{
  "n_layer": 11,
  "activation": "gelu",
  "norm": "layernorm",
  "attn_scale": 0.177,
  "init_std_qkv": 0.0262,
  "lr_mult_o": 1.5,
  "beta1": 0.9,
  "grad_clip": 2.0
}
Each number is 128 + 32 x the weight over its row's rms, rounded and kept within 0 to 255. Layers, rows and columns count from 0. Numbers have three digits each. The size before them is the row's rms in percent of the matrix's.

# layer 7 attention output (transposed), 320x320, rms 0.0835, rows 8-62, columns 80-159
094:153167116148109146096114143171093150101127128122165139140109113081152082112164170141117217135181110217156181144116180136135116142140075177051154165133157123141086103096127149124101208112114137157124181077150176198147128153139095103112164085
095:059132081172120152093126109108156111170165095080175112067150045142117114144175087125126197065121117116141172119153211155102160176136132131122134134160075095130189164092122141134104130178145119124079156152116139160127107118130110105075149177
096:095180094125127173161104088135169082113185074083095044130125111123153080141142110152103128082134092194078112126169103131063102106127120088162128161096247125154124119089102144087147102178153144175168127149132136134133139137129091119126129184
098:072087139144136112165142154134154114115123157096124102128114129158165207123088103105123147135130140112136149113132151086157179142124126126106144102158119168132156132170177171107154105142065098122143100125169177069124144132161147111183079182
088:132105079108137122103148126143131123122145092119188077082106110137156114110096157126111125146111130161123084157103106051172105153185126137097121087154142148101088134113144106144091105150106151175109101125168133082150133143164120112135148131
098:147120103138153149146163117091175162155147133099131073138118140162113152088128081115106146139117131154186082121105157118117099129140136174154159120119106126126107123049107166116085104163096130164106163113145146112083081122214163115174082046
087:103173111110122070123119136134162110062185160145133099115109123161132089092132160154093130120069151119157190084158092142153122115129165150137162116109080164075103097203189150118110055136130120111115105175116117097090108112157137135061122151
092:100116113101073132138103159126217131089038089109069119175125112174121111165183178143156130102115150153105040125132083209117189130099124086137171109155112108090120060182130160139090145150181077131134111172170123192052135145111151135106148166
091:131108130186186080133089104171181121065095154088123150150149110136133076160145137152120174129157156138128099145159123119149128131132084116104104196102174067144115082151123181140117188164142126155199161090059109103103121171114150101136058159
090:135088142134183138127174134150111132132206134151130124057105156165111146096167149081109138099097156086077117172113134158158153097148113102166114132088149176154156150089149150149143081145092088110125146162120157162117165099151152176138182110
087:144180074071171145139142087171093117114201131093098085115150076143129161193119076142088091142131032123093172115143098125165094132152127111131137106097100117153098088111162117181164118125157148179093168149167118102124184115090169112108126089
096:080117130150076119098104148097092170120030143151155149045121131141130139125188136139142135139144144115121159150105086134126048115164110123230093129092106068114114166127158101164098165125140132145105118130146088157087141070142153098104128157
088:142132142130120095157169091104063116099120169090116107111144081121111116151099070152154202148078147111122182154101179177085141151152118107120155110132119152167157114149074083105092107134178120093117059061162135145134105160086129138170106116
093:110093169146151132154103125147152101096166143141124080137181110219154121148081130085133104179097114133162116105186153122090124117143119159097125136087116118125107091136109120102143091096165198180110148113169142138130106179110160083132148146
095:112133105134212167176106125159108095118156139159091154139156170069137145106178103144187112148087096117165151129130128108172105021104134127149120130205138136129137120076109143107176161207141120127141128170122152130138138105191161087109202142
104:060125109092156142190103121163155052127126069131156083152079122169139124154137165175097192113083082153149099148126123100153131054141101139105116167120120129173148136094149143076143108151123115110167122179140167097149120045127121150166120139
091:174147076128065076090175145125171063113123123147218134143145158062110120137057107134097161130103099143120090140128109138139159118123153136150147118111183127129099111080162151086077115132138136090129168108176116101170126091126165160140116125
097:177134106182093127120130133128189116149157111157190129085106082150070076046161139124112063199184166155100116181080154124131067193109082147143119136158123079128103132152143144145136081095121105107119088121112192121110129167151182119068127090
094:123136176112182115101125196140082117096128147114084103106157122141069129145059087126160123102149137099142140134163194153157167110115132124149086163122152172102115091113070082194097112130165116128187100121169163153097101100164124049121140132
092:123104093136183151059109093091190131119128138154131150097164106109172195166105116082121132142096107196140149134159110108125157136095125102141124184106144115180106122079105143071123167185076123160158108140143130100099194137066100087144113159
092:126160172094118126124121142140117133168073157185110107133113108163143141162119179161110112157092109119135092158082098146095121184104136109166117119088158178181116185163094141123130144112100176123143188096114115095058183094182137099125147065
093:109143104164139090149132098125150095173046120175112148095138109138099151117137135068176107099146110140142107141167106155126120097209148158114126101136121162148145166106132141089134107112212122074135090118078153136163164125101045093155177148
094:168159149149194148169114116120122152146210127123093157145181107128116146124118197180099203131151134113100112164157161067132149148061115141110101067186061129123088185102173158106181122107094164130127128139062111150145152154157133121173188159
096:095123119099098146168074155125176065115182135155098133150106124084083154090127135133155117118145125105164125156048095109124140176172117115102180101140108143120148119068182094137089158093163122066220126138101069094120105159153160128064108093
149:164162144144085061110115180184147116148117115106127105108114185121136169142179125129095143115142150087097092189156141111138157110120124103121156192176118136146152155132096141158103152162158168115156119136156099135082165130131112154139097090
145:086089111180158125110114149156122169121088125119097161092141077242073131157140118172143096131109164169162088136110139085127093099192174108159154135146110091166111139125194080109142142186186120131120134132102109143121137171141149114126140103
141:146110128122183136203139126065115128122116126172112091133122186162100129077137115099071095099157162145097120100098136160158139176141089163102175105089086122102159164113199117116071135126132154128093142074081126138122147110146157155168093171
142:120103154112172120130107121094094144174167115150093100103167136141155132195145154089150122050115167119149112106075095129166138102126105113066142150058120117120145186100146163129178179137132094155084143135165127111145084104144172125085116128
145:155094114156177068116163076109142163091158083159133104071099195147128118143176108085122098148143122152100166111095114166118162195149084128095162151133147097082168122144131082122144133145120182104131097149139187132077128079098085180110104077
140:124174110085090074115066124139139081178128120133093147092187153176180132052141127116130073096112138150090151115093153172130142108083185181153149085143112107132210121118158125087132056081130149147133113187111142110079155154208126108139114086
140:085134167121163143114157147094116097124115093188136116132129118119164175145130101099073174078134125134123200156127153178152119112133148164100082101096140125132152168157170141118101144171079115121105106135119104112160120076138143143111098136
144:140104101075078085120094118089184114156103092141113135133096097144065116126149143117163129138184103102203068154130027095173144122116086170164105138101126101151163080096137127106127150078111085096157140119108164080143137166084163185096189144
143:073060135115124163091087142141122137063145084165125106096101084157172110152089174113114124117149094120221132080101115071152090174127190119119103143079076102108160117138123121112090154098097132141129185109176097070148128147119147097114148103
147:101171103175103119078155152068140134115161155085091139117132114182113082161119156143132160215122150131120084105140068139129133126162118212076152139166091126093106183139091128161108089108109176147150190127081098162097139129082130125108125127
147:114089211163155156126164108155142151121087121162172179133153093145118135132139181163145156094148153103142133144138120080161174100118091178128101126142119086118112090205167168120178131049146169081137149114084155079116144110112085146116095107
146:097165114102094094131115133104142071126131093127154187128141094116122135113124167129124096151087124116120073205174108128198118170152116153123148110093097125129102069116132157133118120160097114123176105163101073145091124106080130127129118170
148:073116096146113108192162143034164100173097084113166110051101132142128197128073106135116115135101135112103188141157107102123127110114093137138109094094133089111171192089155120140181173169133097089125073127133123078146123098085173153150140099
151:101119085103137132130142095160182133072122112098142135128120137097116165159106116109132094107094140105136145105088093174166131167129130227140134126125145144125168126152107124170109153203137192143139127142098146146106105156150143119072120093
148:183140121090169122175206141146100126158152104128132091072157133155137098117094136133096132132119146148128077132107078127073129071148175153088063166035130126148116081177080179161175177130135088135108111197114110170096161111161158099148169168
146:148137179097129193118135141114141073138129103184118168051113148120096128127135151141135109153107032132146164098093099124120134094155144114129158118165166130141142143095150122145134110109136108118165151131094142139111179131070203135180161131
145:139049153101085146155123074122135142117160162113164120120156146207130069137109098154151154176104137140129144186103064179153078089079127136148151127185155150160169112094165141148109097162167134139135121136117157084132060100058096080143168071
146:050133117148113108094139175156178067124096084131135120168132114148188046088146175135143130083150135146110175082108095142157140096157150142147101141173130096171125139087191177091107080103128144119155133125107112125175130078129084130092111163
144:125141123121230121153115091138110143134150113176136143138138126118161128098137085133102142149126134090089099115172094109121117175164102105112155127107175133120179087110165121105155152168160163183090134106184101093133112136052099080194081133
145:097102133126105199116108104153154123127093060117142123158120088142100136177108113113108106141118046106077133071115104141048131122094142099085027159084115137106177138150112132156139115069185137148174114129143159114116135108117179124124077108
147:134129093127106147170126087115112108179109113116101120114109148153129069076115120137130180098153097189087082175175102118104089171158169181161155101108131125131157198084124121158092139077107150154147180125077163180158138143138123102114115103
146:182064123118091173124143166164167152109107116121175155157105122126110166139140088119152171086150143075208132076113133142093123134188078135112153057069077137105079096084124105122139124147163142137199102075093067162113137151157099121177136163
145:156111127188158146118119107155146092140171153104094154173125144092140061126132085088140154157140086133116106144142139160116154063136198076189146126040140104165154144085121118148136136164138124112157152181128100094140142126142118171128115163
147:182157109158111138124119166106160167069115101150124116128148133092089134121113101143163130134132155117113136076148110142139071165135147114125156171125179093160104186125151076111098135153169199154120158099160114132119184114138125153160148138
148:157144148121097160081144182141158143088140151148099162152104113161125148176109099202150138131142134096134100198116168158137122089172131117146137113134108146156170094053170164116103085137089154097124170073157105122116095130077151182132110114
144:129113125097168165150104113134178170134124094121141113092132105234170114163129126139142119129126151151114099103113124144086116154108125123061119183141193148178138106093140122166136138135127126100129129161161077104132188120175098137134109112
154:123118132120104088150112064161173062102137153156129160081111101153099144168162129149166128093210118129143147141126125079133178145072136067047106134144119113186135165089167125157102165159139131108167175113115109170183143062202116085116140129
147:148147140127107091099092141141178197044093141137182150094156115140084115116122112133109181132107095101186136208085124189139137115099075176102135186096105175109145132124085096178160078186102159137139129113137088176126124117131078194087134133
147:111085143110134133077134099082188140127085217144182140092124143106110104138113119101156109086148056142121096139134136123157154155130136141103159134158138112076106172068211143122148140123179089107132180093112124096108055060138194112167140132
142:177123153129106100113166133079130140057164156122116108131122181147097139133129106138148134112134111129079132147140110191096120118146186148162134114098112159149177132102118182071100102170169084194140154131104193101151089107151100178129184147
143:137078117097128182137111134091145121101091132109154188160088152178150185107163162154136194140130143121096116154107154180166161116182146110128149147111125149140084172150128181165198109132174096162169154108108133084124128088167139047156099104
# layer 7 attention value, 320x320, rms 0.0506, rows 9-62, columns 80-159
100:159115121127133068136101132105123150055129160135112157117123177103145109142138144120139072144143170123160085130106071143164090044170119167115138152122105178043125097110145090113127152076124195114189139122120141136107123154103159152154098104
096:162101145102182074132150066193097155114073220152100229118131139109128180064139146075122128175162142142130162137078197117162127142123152172127133127142071085125135162126143143101145158088157126098070110150112182118147112127150125120110116122
097:151157167125090099091101121112086142175114103104127111114182149135144076118123148156115128135124118149092093097159108131056139089107105113108107128162172115105177160177072076119130125134164131160135143106127133187125141137106074125138170119
098:105147197153110164119164178103144142130117159143118209142162142111068157150104121161157116080121146133178151122130154189090106124074089106139150115164084126117119121099159083164121129143109066133098174117076187124121155140149104128168118116
096:062145232127099134151178078162135160119155149143159129149148120108149117158096152116152090131193152047171160101138136127106114116173144074121034169162156135126091155170125057117173135122168124093129152144140093112133190141072050071081110199
098:155085181172127179076074133141095136167130133113116155182150158122115164097086091062109134145145102176100125154082174118116143123129118088085177136139109119159176085157096116140108182094099132168086169099144121135111166128137074111128163120
100:072115164144154164103117106154093135167142081135157135077142138083116163143052150123115122092196112100122218154169154066101104149079129132121117118099211148118127209147139131102186103092114198131168115096096124064195166103154161105144081096
097:114171181102092180114138127071091158162084141113137135146091167142110115094116084092158123161091117120131165083115070139127088109097167145114110147117088161090150193136134130137111116059133115121064141145160113107165066120153083166127145113
092:120125126138131173133164127128111148138103125146124114160099120119146106171116111172127135134156084156123076094088094112080106153077148181147111165140105108060116084157183069149077147091161203164073151108130136099136132157125094111096062195
092:126084118138114119158136180056162166159074129133103143158128131136140120080162157132167184137165204081098136132123152097112107102187168152131130155115139128203161198095116114066086137140133128089165064115071159184145092183128137143133042158
095:211143132077205154162145113188089124132117139153131083208110111136129173051112142107115113108132111141119102101123123140093139144118190187091174139127125148109122142113120183121152097078096089127108137125128211145137125178074104179145152132
098:084122087096129177045100173117164101166169116103120135152164195061111096162204175090118104153174088139144109100125127095159098116089139165157116101138153100097092169097149208162124128110051131162097164158120145086132118090123130156141100107
100:118155106104140082104144126155137154160096084143119159143079143099086100134141136139131079050180158109096185111076120121154118124112143119171137121117158130154127133095144168123153179107119107107197130131119124123144072109160083143123099158
101:120203123154148109101097085132174122150114110096144159186110090126134079091091130137105169097116145134075139053108169125150162191187126163119144151096150145100118112142133109135110104093149140069091185110079095139148184154103089081168091132
100:180123162128145132123116117112111164121160195127130136092221115067188093109073081100126057085187139114045125120147133119086163171114130100135132106124158125073143134125128157124149146089108164111105089165092099169127129162172156145135141138
097:090125206139217191137135127134125159152129136150094122116158087133156120175151121130172110095140151120102180142143137098179144149107075093059081176121077153147179063135124159192160086109119158140120130063116136114072064145123082116070063069
106:125133132114124085147174171117063143121103096105066157167164154075187144139086152136165150094071131121145102078176056112128170069142175149108143083115119131123112138142068141123115130135110142125164161142172087143141122104122109084191136198
096:109097076154114107139146093158142117170133093106175117162120084057152189128164160115113158158118137141165132081138079151068145110161153111132184148103092106114107173125169137108135151100124120097089115118116123051132147160073139181090123125
096:116111169117106035096087175131069100135149118112099136176151122127070125053191141148160152145171158113135144139099139139152153121140114109121108133198090129127125169110154093169153118110121115104115118169061087166123099107210103153121133064
096:194102093105153153163133116163102162093085086109078132133162126110084134115114103096146151093204143118111089123116161117151097108109133154136159155100133102138098016156184143121123121133139075184106079139162162101165117171089121180148117178
099:167132105064135162154114156126115137084171206094155125128112111135091121118135195168131116132095140082149139154091125094130142103095089155138167151121142079127136095075126118118124111164046087165166151187129127095152086106135145139072124154
094:132107126090110147119126152107051118107082096117114090130091139101156085156158023113121128138151130125124105127177088149132061130181102113129177165080168172140169058153116158137112142146160113107155070117159179150129090138135121108141101135
102:097123198190157071107155100132131193164158110124202091098171149155146102117144114086107122111131129166090143082114167147127114079085098161092148167150111093157146087127116146089151093197133144187064104144121155158141129125102103117135135145
123:098077137117080114164113097089136161136138097114121156161175159120075149139127147169122135056134140087058155101125136089123133107119180131150132103115142088068079129121163089082103129141149119205102129143095116136110093155124110115137195133
130:124124141113093132120172129158166063136098198138135154085121108152157136115083141106167098168134110166117129129149122157161142096129143157124137152105115061080141129186133121169156074099138128117153097133150144101146154134166120146135121067
119:062112100089090082088132054074140180123145146120119122179117141197147128149130155108138129129120152122092107096118206138122083108134167131102156207181172122062200091129112133173073073139101168117172100132124143134085093146105106146056055105
117:136108182117085166091126114115145063125149155119184143192167120070062114110153095106166101101153126121084115065153112160141129132165106172085119123103056152113178151125151103104154071147192136098155159115099115170120129148197157125127089100
121:145077157140116134136187141148088124202146093083133059115154091128152102178051114128096165071072150191117148074152158160187065116110137056140174090123138170170147109132170124149174155147181141174127163072147086164127106080125151126157173120
123:135183181099134091160139151082118147106140123096151110178140113097086201147104149134106142137085132129153128144113076175170166141159098169181119055118107094120130137087136156127161090130135112140207124101140142199149162072112090144168141156
122:166101123062188101161141112096179124154121212163131152122114145180114122145153173190124153147154143108061149142135113152133121186091119171151162157138078118068180076126139096167106184142148167180089065099159105171128098160206076133107088159
117:124081105111147092071105099062146084134131057081163145154155148110128147140122126130155113139157126111137119131119128182110130163096105105164183173159144151143095105178127123125130117143105135037149112130138113154128162136097082060111107139
119:087143147117153180106112181149171174148147104111155053133168147172180123159153117133088149098119053123074130169141136078153141165162130112146161132110105115108157156169124143123104123143165123100093135155151105161161112105152091159122079088
126:106128036100109075104073146158072121098106140099054116146120088076122121155191075124122157158132098137128144067132174094072173159112119131111111111186211130098093097115071147106206105145084139141089105125130119176123140117138138191072141084
115:098173154130125150135138154133127137121075112137084112102142098131112128064093177139163167167127149116167077106138171150091117167183129130137156138180185064108171170074165219120107208147155109203113171152132120067145126103170131159077142080
123:182167163124082121126127136109144131077185134115164080143174170052175152167068198159174117093169093109138160095163157174141138159072159128082104168158117101132134135176134134107129058159189159143096156180177120160132093088098077112112099128
125:133163112161098119141168075129116109178130086148146055178160123067133193111171113121122144153093134181064093123141149075130151107182118093149150158126067203110189154102092064127107167070109112149142141137153088059133123142156088127104130102
129:120162170104118098133184087085122145117153099106137060148132071152132114043119139113164150102165085126065157192086146071081101088106130146125128176142154141112132098144178146134168177156129091165118141090080177134126171165105050147135087203
123:103181113082146115132071206120141151082121101167172083147108125152145149134107132107136122111131118098100148110173111135096067120170135157132094098146075085128130090164136102198137148148130123158136139127177105105107078102104141138122088146
120:093083183122127102163077154108093173124125151145162145115125106095113159145141162066116113152101156072127157134097146146142105102126115124149152105191073098109177118161160137007165129045078127140092147169195167119107166080104118160186127154
125:126114160184235094109221115143077068086176154150067116076102138139035141124163111116137144141178068128150109140173103136168178106180128146125122150146112119091104142142083074097114085185119132142106112145185130160121124141140159177174066128
120:127142133155118146166061089119122147148128111183160138133091107157107199107079144106136085138179153170173117060096084193155130147102138102137099172117149178111093133154098122135164124120068119110124129146085128073115140126127157181107101172
122:124119183179119117108144162093087115123153083087078107093104161163139175138117112153142111126189119136126160108148169139154152132133197126110149139081139139163139094189144154080112124140127080170173145133108150114127124095120101122075154166
122:021120106127173133137137148107149070135129110083111098109147175078087105077158138216161130126113165133130172106059122115145142158135151139189124155120122147142089152098091182095090145119085099181128088100138159142115138108140104066119155079
122:168148086104096178115119187161086221129128144165088115142171134115162170101103117141133166155158092089105119169177097139105119130147100070066177167099079170139113204123143087147153187100127129114136157087088151140123181128112114109105105138
116:108136128083145165088137148094143087137090068111149110173072088144120141148156118132088116124093184132140100139106080097159074095073065169174143166099105147147131110124115128076155099166178133132223110156129114120179105110126163136131124125
119:148189058087130081152131152096167073152085192104084094123168143161103122128125171137143075118168107113124116133179145184141120114112085105126113115167106126160072131170169124119077154113161147058064126162108098086138126118109109065106123122
120:102106140132104103171156137145069133131167160145150081120078181167211150138125130126155113091146192125178118127103100123165157126073087159121097151190163135141079108116117143111119070146127106083147151086063146080129148170110111064052103124
112:137136090087080142084140127100055155200129173111169120123145112153104104146150148127152147141122144139120114150117063102125087154132164124119126172144193144139123115234117174076115126079190062033106157127082142124094113130197140137075096135
119:136190144148123132109146119075114135098163116123150135133126087095119108181107092163037108063081119097137128135084190121094157148148122142134115147143172062158110100174151177093143167121136149198154092031136108130082112152129141194068164118
123:128148174117123138144134090197124116152169128159138118164142185117101127131130061135175175107133133129131064210123138127138205107136119135125141101153107178105118171115127084134164154096137111163124138117108103118093121116072105124045119112
123:161199137139143094103133127087136148062136137166161137143112105159074110158094073161161110137165144117117087139169157134166107128157109080125102106112199133120112124079136134136121104137211062153109198142167133143142167112145144146104146094
125:148157118147158066130135082076097159154118169116144166156075102151122093175133144173120163208082072133097174101131127104190139108109102146101115108111156157106143137064207123181104182166170068128145142160179096136136171109155086150150166132
122:145143130166129096137097141090121147112186152074199130145108146072151100084063128114135131104163089145127150116112052110092138081142115100118116049100090069150132120179183085155101083158187163103173204131167150132150096105126127140144102101
121:089127124179201139181102125095164109139179148136144105175097110109156105087108125063169088163121168107145167096175128202102105144139123107162124183135107093168136168126153128090166165136087091093154158101128139128103152148101130165114113149
# layer 7 attention query, 320x320, rms 0.0507, rows 32-63, columns 80-159
123:145112136181130119030069159144149124112058129150107165070107047113156146137092168172183111133181130112061122071164139124165140125125136129117117133088130145121113138094131117175112179137170184095097134134147136145086164146120094168171112170
124:117141140137163134175154110131067141100191117107124114127113109203096120106124118090097106151094085173112106140155152189100153141155094098176147153139081105091091053159117116111169152097172101215168147069165098093109153125068146136082081194
122:137165123143134135126153086142102078107078144123112076127143152165089139095143177072179085078146111157084147065137140128141182101200078111192124156184074139131066199178073116091141122091156146062092165152136155065112141116155122132125123187
114:099146110090138161162120073130082085115133157097135098132167119150099115078136122103109121167091124174140120132095151116182169080184096069155149109131132130110105155112109062093170148157113087123104101103171134142097138160110106066094145154
126:121176152203183114143146153175145127124133207110163132066187144142145169102083205172093118144144045150119134157150097089144018178058117120108134140094095116126170131095149168107118183130156119130161142084149086097143186120103087111128158131
125:101116124127246065157137156117154131077087189132118100079107146087104126143120101118142101113075144099161132120164159083113139128138105107079109141171115097126196136159139140163098094044085094145108139129140153122137198137112137171135158122
135:152218124151147114146109119055124169118184076168099137123142105166076109151061123128113095172201128128152084113147168148124105142135147114126091139156167154150136154072110137124078131128129070150157095187128125111151140138135133138112058117
126:192064152103099120071096124136144138154093141145102110171180089181141114169091098141067117163105152177067149122132095159158186155146150091128107164107124146142111104145084126179088122118135168155155084173151122103103102136171149097135117106
122:148168127149146099129096122033166117149176143114189105111144144118116153158154155137138131122126127100076120047106140098073083105112082167149102162179113162130060137125133123101095160101083103190126133128167147085099212201158146093136125161
122:141101176165136096186144088068161119158161135210099138114093089172117152125105131127078108165109165139166119082131183150132140143160118128116127142172198084154145116148116116112129158070115167120141147106135152131123148096061085180099170129
123:161052138089077142112090143140173131098103125150109158123100115077172123143084164144170111114172113148162119133132122148123154170155127157126099124134084132160128129140169109129142134136116090109138166167164126142122123091136114121097163151
126:110153151157109120173064114068155118207138149096173140117132126139139079137079158128121179133137106120134135115132043121153111092163149082129182151099131157105073068068124125104139114123143155145091120090067147149151150162111177108147183140
123:164145066114125183155172147096086175185122166122150089124127165123074137153140110132128117077173174148132122146137089185175134140159148064114094103068140146160069186093152191192152179131090111141115115136134087142095140173103100166130105154
132:152093119107153084170122179175140071085097153102113149147145110200127081125148191103126110154161165183132143149129126163133089139094105140157137084163135174160114126122124140183135122150119167096119156122083122115151037108154136130172120140
126:105122096149112139078156137143118143101110132108122136121116173071105093068132145146101144117139132090141140142094144125120151136131063119123070102170193083069138111141124180210063123095128107109105122124102153110129221155175111162075166155
123:112156126110142143163094090173169131138130138110150093142175125147151127145146153090132073157164195117159142100113146107133116106149078110120130143132116187084111109106082118147185144148144074082050201144094124124129153135102117125146115144
129:141086089116063145091125123094165119082150214155091124121154095170130133143193143165193117131086097113105096132169170166155188106173063115042063124125067095131169148110145115102112122166127072166140160138183102070149105123124121158113153096
126:114184088050070108166112142100137092175193097137138101137201114100161130128151139121166165123137161094086110159170138072134080112156171092071125146115130149107134126142164088131095062115131097136104140101100096153089135162159103114122135118
127:144114137165110145126122141153101158115143129113148105146174197151123087083089141111141092149110119084118087144132150129073127148104118174104114082128207140096071106112095181124115108178168120074098109109127137134134174134123141094123101110
123:107166163067142150113092128149194108143067163134159153146193105132092115099070187072106123132111137083106077160121133131130127157104174163123183154111097088093081163113130136182132137101105130093144101101114088153190187192160125113119107119
132:122129136151079174105142126145159117135113115140130136112128111156132145148148170129164156108150091099115107105105114131064133168034064110096167171097159152134154136142147140173154141137123187167164038179086149166089112105141140100106059116
125:102158095096162072078099092118144200159140193149175104105133106109161132131115108175164165166083095100196123193029155136120173098159121159138061128090110133112189150150125100119098131107120107120079135146076137119097154149131128107143095120
131:135056115113161144082117137126112097171204104102099171097125179125097126093167141023194105085101141089168102130118067132089109144025090112103091155134082189099185114158190139144150057140107103153122102131149093130115136202102101118142132156
126:145145132075088165184110132114110159123096180138164155158077134157106128202144138181146142151132129139165123113173101176166125121126079108160133110104163137128076147087076151153107174151189136139136112154134100079092104127125061167179161075
122:128077147146071085188124116125178164101148163127148140087135146079087150100156060070110105121123090122170114121176142160149124080175153140134088171152144120160156184124151100153157117130048111137130094138133180114169119100136155146157084061
126:132125123136135153133140114115099140143061113171134124138172155193225139099198148127151158192113115144129106111071133122107148148103148146157109159123097124147101099101124106119105145141122161105167121130132162104146109080160128088075139140
120:146160110060134068155128112165106146179095074077113089044098066135135127055169110173182162202118145101139137114132166118223148118150118134110111150118097138172118156122137124090109167122132146127150084034129143114164169086132154121132090100
122:116126119168174146144106111144142122154203107163132139131182084167141143196111140122121114118072133126138098142084119170155070119132189100151117104203088142136111092163099085039046124123125132159168101137113165110111097151150143110181144153
117:147097123143097157141133178179158160130140083146137124123181079178196141144182114186175159074081140141144109149106154075147132179119140106102113171140152091133113172184062116173127089160102131128137084136137120191183118119119187174094123132
123:147044143105111158111119122142085204107112087154100151110150134090178099048126129223176101175155153127154144142140104086170169101115183089160105103071124162116153149109172172100177114136093128143128110089106178116120078179163126068123091167
123:103112105037138125073167156116073110166179116108128195156121134116170120059147098151131072153106096158098086070112140076082097138183130127061121112083142156131115174126100130149148028143126089134130102109120123133100109101145182123115173148
124:077168155135113116117149154074115146128121054118156148133098141123134128079196146109129107114134120133135136153121152107169175149157147108151115165155154074164152160118075177031054185126117115123077123136143141122151105141110146145152142115
# layer 7 attention key, 320x320, rms 0.05, rows 32-63, columns 80-159
124:106154170113096118107107166090109159194088181131129133126083125137114209157122136123145097107151107128166181103073148087145133122145138163161076106117082157111153091147041115106118138169099190124125113103124195169065210180157149131107175152
129:088080100138089185142108118162056119107115063082169164150185135103135152073123109125141119133084093147111117066162109129174120118154092205144122168146090117150108135095142092127103163177127077131134115171128125138169150139107120080135087159
126:131104173043155170109153126091133122144111036109185150157123136085153143139098159099161148181134094119161119100069128145137092144165139156065048116166117112131132168123149144133145101181163127086134135160133100076166135113208109149095172147
120:096147158151176103108124109127139079125182126093122144063110135096180161063118128107121137191110161170164162108162104039141170070143148134148168113114190161126179084142168060181178080105158115095114184087127146144140095135076087067119099132
133:063128170128130131094126060151099138105152112155131173110140177113095204082140103154052146145176189182180122124135118092123065085146114137186053140150068039207098183108099178154110156141117136088131099131089153151081113187162141126174135129
128:162096126170172148117149137143138102124000141110145141161069111068128113164113081120085101108112157151133149130079100112156137104152147098096097109152135174144154169129134078162154068062150119141164160163146061114126157145105100170120150153
135:073108154137176150146090123107128132143095116103138050095189088129190135140121154176086150150089079102117131143122084113113059144135144145154152121134160144205147128133070188131111156100079059197146100137125125122096152116154137167103123090
129:225130138135081080121113217165159087111121099147106067122153129144154092109116155095212175115114134164123139149169096090151132126117063077139122082153100091146053066148119123162144143100111136172134171106133134060110149086108074089143160183
121:156118135089131107100138075127099140119112198101148147124146110100121202149159168094110168132152162144143130059125102139166087110203116120095059104188123093177047110177092174153161112154113168140057165107156146176188176120131198130151120071
126:114091152093164148098149152079134109138127121177135118082109057123130085135101132131182059099109087150101085155209116120149065089128109094178117115153112117120104166126148091157132129128098136073133137175142106107161151159154088129082134125
123:074102154135113076143149174153142168153139162123116141112058147099135080150186134142073150100133172089165157163101156156116095111091162126139129095164145123143064096125197147135158194119179118118077088174160121129138137088084079160117133126
125:110158144112178102150183106102138071151138132110113113083180127160150167090077145116193167189178134162097121118040190175108130101113110075141130105135112117087147119087151101109148137123125158183115175177132085132114166149128165133111161138
128:117142096139162151106143145135136104121148160120140063101104174132051152130103208163126096112105098092085147134117114173113167133135126127176125145132143111149152091096063157154161143113105141099183096097110038069082126179176108105177101179
132:151131159141085121127150097120095169146237044158154146128139098107125080101177104188088139102151117169166147208104118085175081139119159125082129142132168164110164168168160129143132123170162127159148103123094177126112096182160105146153141107
128:122072175133141141167131131172130132150112095102146133133086167101106090116138130100092128128143134130112107183143113161104171088197142160132077145096129198099110187087116136115158105086081137116123143110119154152134100062151106164123153188
128:054108099107131127092097095135182158104237189150133099151103172139115122127144105176181094068130166090130133166137145087164069133124082130179120160113109128118130133155125113173161132146117088172078120178129139196092067120175148106170167148
133:092108114111125195093105159052224180135152128085169150115077128113142145150157119087130045116147170187124070169123137124114159176074173157142131090158139126127154144109113131158100181152165101121171115108127119093101147077121096077076131128
132:148040134103134110158099113123084101120106199128163145121061147160138135137088153153158147120160135129174168144161129129121113125196124179110154129140114164134171095128081101108178076077153104161143133126140152135110168103080086123116100143
132:110089143178204065109158093096128105109129106082184152138084166153125107099173132147114098149129188107087069168138202095104145146107149167122147156112150171166150109162132166158131155128138133114154122069128107106088193105120151094160182137
127:122193070093177125167076170121148148094123130114063184145131123114143143110118126128088142170108058063157147176070086112106168124138154130104194101145098136186081126134165168115098119093134106108143165169148109127148079184130098114166153141
136:086209119102143128137112169085113151143110155155154127074136146127153100099127138114110120107156125114169126095156149156112155215174160042097091164118152118139147145165149179132139060162103207182185137143090128139118131144171179069093134145
132:174109122064127078132113146212180129164122145138085085149132125103076186097162149101164126144150148139086117143123133099138160092138120110145118116086156153147099148088085113118102123156136083182149109157103146148116116090093134120106103174
133:087111177055154106077142148122131165145077124119146194108159182082154094120122177050162121090117068121118088107136100044107090154187123108084119113115187204109123131142139128126099143119130128163162075136111091148124163118101146075138142094
133:091165154153184125179148113065147110174130106109096145125123192122097135082165112104140113140139140119127134127121132213150159103163137125139159118139120106159161146137130136147133184162077126120127077104111116131128087145153132122129126156
127:168115105066111091132125185112143146141192117097086107109136159094122100135112148113098115134147122178108118133133073130159135162154099100166150107142133142083073090112123096124172115146153107180135155150130144048058097068166121127141119073
131:130143128104118087146142097156148136134149112152203166111209111118136127142186138129138144104120127237095166117118102136178095155088127094163100120079129088114127099166171083173180158177139156144114219101112151111100099104090143124125105111
121:143076098066122110121153135132148164187095100079142090127109117159130132073106058159180068183127056088138133127159163103129123117124137115150159129176135113105163109124122138036144167084144117104130135122143176119141184141154104138130162120
123:117106163177154143107128151152133088079219123139107142113184066136153111140116176149108120141146176131108105152134148135094140176161089116126152165144161106161127154100103046142099137146083143060105122095145123129123129134111131123100074128
123:174098154131075117168124163093111132139087117086157161158208139151154071112168105156141118107148163097166147159069135139095102163147102071147158170132111090131118097152103161171118092119127099145173191167142144160187198163116144155111079127
126:162137119136107105085070096112115174130112110110097181091211144119096104169214090136201085132139140129106121145094163178097172158148081102133149083113129118090158159165204171148161104105139130115109144139123141134075103101096079125156125124
127:142097151113101123160142122132119159201102014113164129083101117142178166081163151182091114183100114119135158121127151094107099089136123101117145136133074111131118132143056138165103040144121093152135138077134102102095100103166124145076156191
126:157114126128094074143150111135133100171188147122135115128078118100112093167128136119176136164117145101059148177182098130091177101140203145133074138102101177165073132136148119142092153163069121104060169077127137118133119103130137171129111104